Part of a small language model's weights.
Size: 2 heads of 64 (1 for keys and values), MLP 384 squared ReLU, vocabulary 2048, 2.62M parameters.
Architecture: RMSNorm before each block, rotary positions, no biases in attention or MLP, normalized queries and keys, local attention windows, a smear gate, skips across layers.
Training: a variant of Muon for these matrices, 147M tokens.
Each number is 500 + 50 x the weight over its row's rms, rounded and kept within 0 to 999. Layers, rows and columns count from 0. Numbers have three digits each. The size before them is the row's rms in percent of the matrix's.

# layer 9 MLP up, 384x128, rms 0.111, rows 7-56, columns 64-127
080:494512469466553506507510581585445618569463507569512603515452476505492490478522512556556549522522426535561448473517560502534449497547493563604425565525434515499512453489548495500423548520501445
127:507523629462581598493547497505495556497500509469453480513564544519489400555559547469566531407451429472556601440491494480522505525498546490555478484533489527454550586442552549419471497541545496
100:434482447502468427574571495495504619437506509582472424439525532456471574525534506467537479496503458483522559506534479536443474516535505438514576496562471480561426473487568468582535493430508563
076:462507456393536437505442456505521460485518468401531509524516495503511448422448511517503526427448467480495513494547554529498515537460443466544545590506528502549578436567525532534512601557385465
112:444536514577579530476423575480558463566462494492417506530518474513505422476430554534490441431512507525523528517506516515552554483330517502424445505513472535498489492399572511451547522463437513
089:538402583450513481527569470515466505497420466529510606495451488535437530482434504565502510468525518539500462577498423434503470489490488476555480538575412529431455577511495473595493533398539454
090:531432584516550446556563452519439519499563519518567439496446427496528472578464548489438561590511491491547437461597546650534525508506525417520464514432527437539435418534482427456532449447502483
086:445486466524494531458524537462451470533592596579465505479553462534507600442580473469394396540477569520502476493563579458484472490493443475542557531484460479505436476510468524636572496566532529
113:523509427548512429542451513512502445602518517479427530490517497426535601523535516520539462622505433540525522568434533434538584481465499574565396491510551518585491434512538466517540538467536541
112:493455506630627499554564536530518479445483569569513505566490530494499473531566533500503560549432485635412576499444432559493487491450480503495437529519544602504424501637546502491526557494445572
102:530500508449602542495521547475427468557554451525443469448466472620455589428553485473507489525486482498417458478459472534465550558556475558523502567556548527564585477502577454423485555450529482
076:570404436527485526495448596424526462401404488530497569402450471602471557472489500508496508513564476477570481524552534439469448458481504498492525576476531535560497497638524548574516433488505464
107:455459546464465454470557505474455572427546491481451558467543507502455457393470514408482473493468482542467467515484540603581444536478397480599557421397412458419544495634533466485484437471548494
100:542545530550500474526505490549523548525553453614421524544473455483603498560436532519515536460549475499477506498417472498396430506512492433477457581484589549543337462522478403581506501529514450
105:542472452414589478535423342579520387459538475578465437432480470510503483518534598474553522508509554590441472441465479504459465566504522512465495345444482502545507516491556493480566465432478482
105:498474404445476536465417537451475473557453577520453530520430506527498553499467487510565575493485532467479491456456525545556474585481530488511587460566460544396576596511455590538567515455504428
112:515492470541458449463430496474411500496517547522481462536547425442549453434577553483554500481497601542518597569470539538499455517458520536572519516542454484482538483530455514541429509462484487
120:480473520455560459540598491519441534483513519488493429498522561531622503502459521421425542483521475512534635498517508576538529423551481426438558465490480435482493495472484456568688535508491454
115:412462533515493509490524461563518410434494523536410551397434463457473489503506514474471518432494491497488503469506533560474506471471453479558455534542361494548640510436598435541558491471498489
117:482494506423557575449543559564538493456416581536426373513556525462536444495530463481488445438435495544473497536389500511534417522421439416443444486516407499482491558478513507524446471424536588
125:447508520420473462458462498573501513531501424508425534552557554494527466578576502526478548417446380450490502457440500481480501541471483561574534507513448392461575590437571518467537503557543572
118:508494538595530555573471587461417471432505523456649519500431551519568540384427538398545468536525459494606412437533518510521512471447560482510457472460423566387587473549534592537420478493480492
010:477491454413492532472494462464511485563508573585523568478408551538448479502490499470451505552496554476394425513470464438503553609508389536423524528562555451462503544523465561462516505513411477
103:500508497438530503505518611574499591528442552520504472565445495577594526470538489533522453615491532515459549527490518483534495494546513559492558476485417549424546510532413449566442480528473542
099:524511550543547510546536471632542536562526549561503507489538593455447452583481460450444492515480573507410468522443524580440547429510531523481441555561476394434476639514467511517606497392524505
087:566489546411445515490437475507516422490520442416478545465529432473553486414479507538511509538586518449521508499564540531462393582496477455462543528508496482441618519584528491515512375547544486
109:481540517537513493442496513511454514584404494433437555512517495493469502508540526526436501437509539510516574478486537511475498557408585555476533516616438516489531526514430525439528435507473506
089:573492484461527527542560501391498518479481518408498462498577489523428535479566533520503456432590478434415518516628497508500435453478627562470464524489507541505455482548518606426430544444490513
104:516445428413452561559477424467558580460517466511524548566447399515386572462522504593547494452542509452427564463496543429563528542493533503508491545512541524476512460557492504518518519387543411
101:472469467498502533517479536464569497409468510503442470501426439537447443478442546543482483520602440485515482425560496578440582566563447467583551538519570468472482488408419457436413406540513466
113:501543537487514467509481497543472572601457478499434540475450509574494414520543461427467598545444515523488459456510497552443493500532453480474489537575473432489485564521531524505451569421518473
114:544555517448551475470556523513495491484482590566555553529451442483553554578478550527571511497510552547474504446480478601603639471506474461549416482477582465459569514366489484497488490496539581
114:565503442581529543536493441485507469591358358561490535428489525550474456589497455519557538541430495544619451462521483552504492420500543486619510470472433479507536512477484527510393578460485544
110:519546530450514504552450537459429468578500529537593450517562577421531508445475525539507447513577540430596468599556515530478470490470461578571467551521446492538460447527496457567492560587468497
126:439447578532493457503423454476482548560538489447517443536594515588492457388588514526547439402525537450536566580438517497473526576467484569511515511476541562380496615468470472531555523506501620
083:487486427542486426452414467474571555479560543476495434525588536505482581534438504498425462476478502500577456406432590478506539472509509372468602528409557547539487487427395492562411539507508445
106:511523510431438570523567578457509511500473447602501556496482532475534476530535585565515518554519441482518494506422505572494473514527428546534505503478489481459531449420527465391469457420460392
108:519443548435471557511459454394387514535463525485442509505564575547441533481478495512541564540469466433528524588461535433491526602447493467598533542489428416543497454520476569481496450473503544
111:474463480385514494459442405464497533544487484520486485505545516542542578495425467527527573578453519595545516514593423454397480529468476484500559485488435557536466537457531501554579522439504508
123:509540401525610469544430565478431465482590541485423459450556503477478443533486598433487483498515453472569479369556444463444509451514546514591485534510538424439452609456516528527447441502515449
105:545435369491478591432557500526496576476394551503624453482531435524468539417481497515455460501508494509541469476447490449439488498560539466488564528391566488372464507576573416497459555486472512
084:500414587425582449538467440512484535506549418505575514560560467534482622593450428459564499536402665608588467511522490500464428473522542515496440518567507554517514528495445470514514572596559449
102:554509563516451499433554511444431474570596477497526467463640506496514484500440535496490550508497507591552445476432522446505536547581556410504449603497498555528446465479504559513530496490562481
116:554483574394534494485454509486485547501444620555349475553486526479389559494528435545455489465436577483474508471541570526564502505586527422522398484448435483541541453550449491490531504473510480
050:362424485523552467532481498489479416453544492492481544456512533532458519400473485463598527446467364418524482568467559490511438476467443509464465432499533563522596546458528451579451554505528415
106:534573464487503439529485575477516529498597479458484482534492478481531556469461503461512511489517514506468484521533550500597627452545336517541452481361501446591500433588545478513478510452476458
111:465564558542481567485443473445520427574587496504500480551471486401537570462460642481469498461468429533492520519496517596402510474442596541526568511473520520486477500426607479574520494519466424
045:464567404470536454486554513522438509570484518432484497533601487469498564499553513492557402451498451413535485504509546490452472493560450560428522508536496422530544515537457445500492502537404528
103:582521564496480471542510434446591463495527559550548504564514515521500456493438448538470432481520500564414441473530519521522561527522672544517472499452593465391557494421483482464546454582446433
104:329550486587517480527488510537487477501473513549419420544512440520470523479441555457592556499495530487579541489516445598505552590390510453439536444527463470604498490436499481431521583518446499
# layer 9 MLP down (transposed), 384x128, rms 0.0613, rows 7-56, columns 64-127
080:550442510549427559492485480470524503469605519440471527479563472478540469570518493512476417537437487484562537426490535438478484524607477436501476422456511451544487487531443452570474567497453473
128:527453512532501532506478423563501468436454517476514487538526439404445432565450497538599476475424499433407587435501535508557544482461492458507517420535507509488479436550495541431562594448532508
097:422448508499491454565503471452454514512524558460554499493504577534538568523592600488548394530536502461458400432411586580435457508515577463566507487437478481509455505491550513508503416440525458
075:608466500556514510504443552533457488540501515568511606503447479468522529458496439583443542546482640516543571581482548588414507509545493539522463582481503514409430572586475481515518472474465509
117:567510446520505470598500441513473481478464499482552542503554510561542490507520349526561498483397431532465578590542446443506451455566474417486524491491606454557539587477461467487497492414458486
096:465429563558463495497464536456484456522493546532503450447486476530503479449461410627437449447481473468562532576534379491528509469516540503524494482566566545360430519547575533543537458455509487
099:617429461407445459496577432514514529493491456532418500540443521520388471501580560499494539496453472511504454489530490511573440504447557527542539577495425469439449424544464527433455501457496534
090:492517493440589448528478479546543563476501566531404582611599542513489532407484401499542595529342520409470560508520503497488585455480523446449435520460497486465463494531458528422524475579372545
121:423457513535526443594428447514538503523461520455440501475547543475484494466516468460574484439478523484594517418531369356509486551543508450552419465598476488476427416453392503429593447562529407
105:457449498535490513541497407566542496509478478466497468431455486581511481519577430501408454475587481391518499460553490465502545559599525507490479513586446492460462636476389384599500406497437521
107:489532494531484563536487460467527452493509497450441421508490538511427643476503552486486499504542484470517506498517514555499459511497591587491570508494520573557582503616451478563607462457485434
079:547489447530482482511492471392476474435516413530514523528419482465575465580390561394576464439465535529454582497542454585551538505588458420503462463482418464574532517473496510524441480474551504
114:604417525440482469380539579498463463460449538463412581538385498543446414468410502411518539557474532485464520549539551516553439510461589430545460411546512510440578516456491543440459505522483482
107:649498572426544501494539421543489485507494511495475562477351458425558545499523502493529485500509478568448528492626515591539549460450549505554593515576465558466477448561546515524509490490589395
097:463510490465517577553528515508542548537528522598540433488460470434507542436420547550505515559494495532585575477482522439387569471520534553480555447495492536587547584436567538547509523522542551
105:443452473521523475506461486457552543405520429430566608532514489482503455529566528455468403472530408402398520523452505480477521573509541494463430510490535390589468547498566493532531516458643516
109:442464582424426583502459521538549548510473466542463394561448541522438415513475487450556512448481466459529492434516514461476545474487583492439373548521443384502417491546515457444545516529554500
115:493617538490458464399561485508471479520513522467509510537425468527560498527503646370514497467434573506570497475525461512566530461529463447381482492490479563504528591465515604463560566423507464
110:464538534542498536593495471508533482562519543499433475405454481501575516537474498487536527467536489434488426544421575546447492448477463531572564550425424544503440519431412487484589539479534486
121:524540548516571471574398546513539484423450524467546511525511534532500551412475498433518505486397562527523575522392492534437528552602542491509596464388475456544563435477536524524576428485470490
123:534506525474439467543471532533572436618464430396572441516482502494548532448508527555484403566455379561537437499390477495546541432542445460510584502519539507527413617474557476512438463556544547
116:482481494440547482499571496492505525482463453497557543492538488512460459514519478567452484524454480442329574467511423580419546540444488496441480544458483455458498586490530448435471496425545428
009:505508389558437527446391543438499464504531406413437542589614500450445531547477489463515520514484635474452566532484514495443515560484574525540455542525504519543387423535473467563462499521513549
105:469443485534524548417565514547571592500435531554470474589437596521499430427501602499480478445520428502540587355517502473439532569444564472589520486566447532479556529499488525438518440497571581
109:431512555546553432462605480487453489510497514501517491499478441566519537438487455571465504482510440502522526477557528577400487544513427421542518453519536477531550507487446440464417551488454520
091:492515454511483476556463447464520363447503576577494516452490457486520514449450500503492435508502571472608560536620529570486505513553558552579526511472493416468505560492452534506485524545511574
111:488431470472464471524480512500488532585461507456610513607550479492444500542612638507481641466521576546406480571425477448383486500564570548413485502501473460509545461515427497561544531584496520
087:521426354482472464541508479569455486520463486497458479519455461557592443550473528524525482523437506440563490528527559551397509460468537587533468556451430421425544549541643551487472477499523415
115:552522508536499533565466520488553546435520466576451519561577554488460471461585524507443545425531484548554473499454573520463498586427466508514474540434526645508596411553516475411472474469509460
097:607522463526501502438446457460443445432461504445483487575589552470499547461526520572551505490506485503447496374504532382528450518507421517519472420500555502473499479411504568488566481430432447
103:576535649501467526477514485474528566562528516508540487516523480613444488523538484424516518531522570559510565395574437486505469449518569513455420423470508499601536491477519505489421426486522501
110:581494571446481459603475407386505509455467485499531566492504592540474463406541516469471462512484463503425543503532407491506523523430530583445525456507544498560422511541517540529521378464518506
115:496465498496540481438472526464442472549511484511506482539418450448564513522501468490518582506430497513499446485579496571618416574517505504505496492516442562509590453525523486424543402490496576
108:445491556472409433489427523507475528427614497472446526464464630430492557437531465471520554540490526455524506606553620593524462443410540524511495474534559463553513591505576557504514446472527443
122:499553417407492635514588497424451517399549471537543443465522469514486454547436530468523481525530574487478527570581470469497538528428494519448442565495453491513527557532499449513413437568454504
090:405555524491424450400674543564562539531546489460594501481409546563474391443517517456461533507482434501488515525452526562512484504477548583562467535596479566516547531448501504562456445410477470
116:493539499541463457485492408524587507436566512560592387502491515500427539478483581519490563485534551472570511526471533474419559583400535390484466483501502495508569608543528450458500487506515558
119:500515563489487543444467526627473436523514546544468511542552474577421484470487480549480434494506545437440490499542422532633476499497471492475514448468545458453523503551497475526478540598448450
106:541486551488451513510460474429464366449526540469453519510476479549495481577490556548557489337477508540483494555380502503423536476534473573458512531416505533529491529494490528579585512522442537
122:535623552495580532475453593391422478507510499572473474573529555463515516453484481520519504478480571528472524453501523516512444459546519545505564481532579506465520497404524514485539533511453452
106:453572536444472481514486443554403420538525525422423541446483557565576482526565533442552475493561504487524561483607464566609513542556429438557504503554462501577467527508483587493568450539507478
086:519491480436521473549471448529522523505417567515395542522524522482551473526525565513526432402469427602561441551462451396535407509422497587521490469452504555529451376533541411517486550466532487
092:508446481491532500453571386471514549504491484507501436514568589469513392612558526513412484486518457545481448459573514482553446554532493456534549454433462537509487469541434547572486465499467471
114:520529520440496556554517478475536443580565551477418569576559527509338439505445489495544492510473462522463529399508451467519478607462520471516435425508445431459556478421586546522499501485493472
052:513505548450544515392545503482425457497418498517531538415543502369452460473542513599472516489521453503514437462481525494450478388489504472426487421596588474523455465566465541493518511531526560
100:532373575525477527493458461498486466408477508509434584499529540541557406474486370456524536494497455514492494503463558418432513498474586547443536490553430515520584432503562513432367470542502473
113:486453402586447452461503460431499540473562451479539432415592619529488437513596440580453515439561539463496544525512513526567502544527517496503564429472491504479522513515543476456512452393490547
044:424536480577472437512458633522443542527511578565560474505542486436506525499425416498509523480512460517505502518452505475516531406520484507564491545552475560407506518543483466478460542530441485
103:547469481488544459523532550498448595539511478476490484490600467510429509483459510488641535423524381622519533488516509572525507466527498540450549546613574648537478500545539576542429532424513472
106:491460519445468462535503498521581507474510520487492560468490481494420444486532530415422560543570496427508503590469385499431612523486468527547535520439558454458562520513492476525447491486480477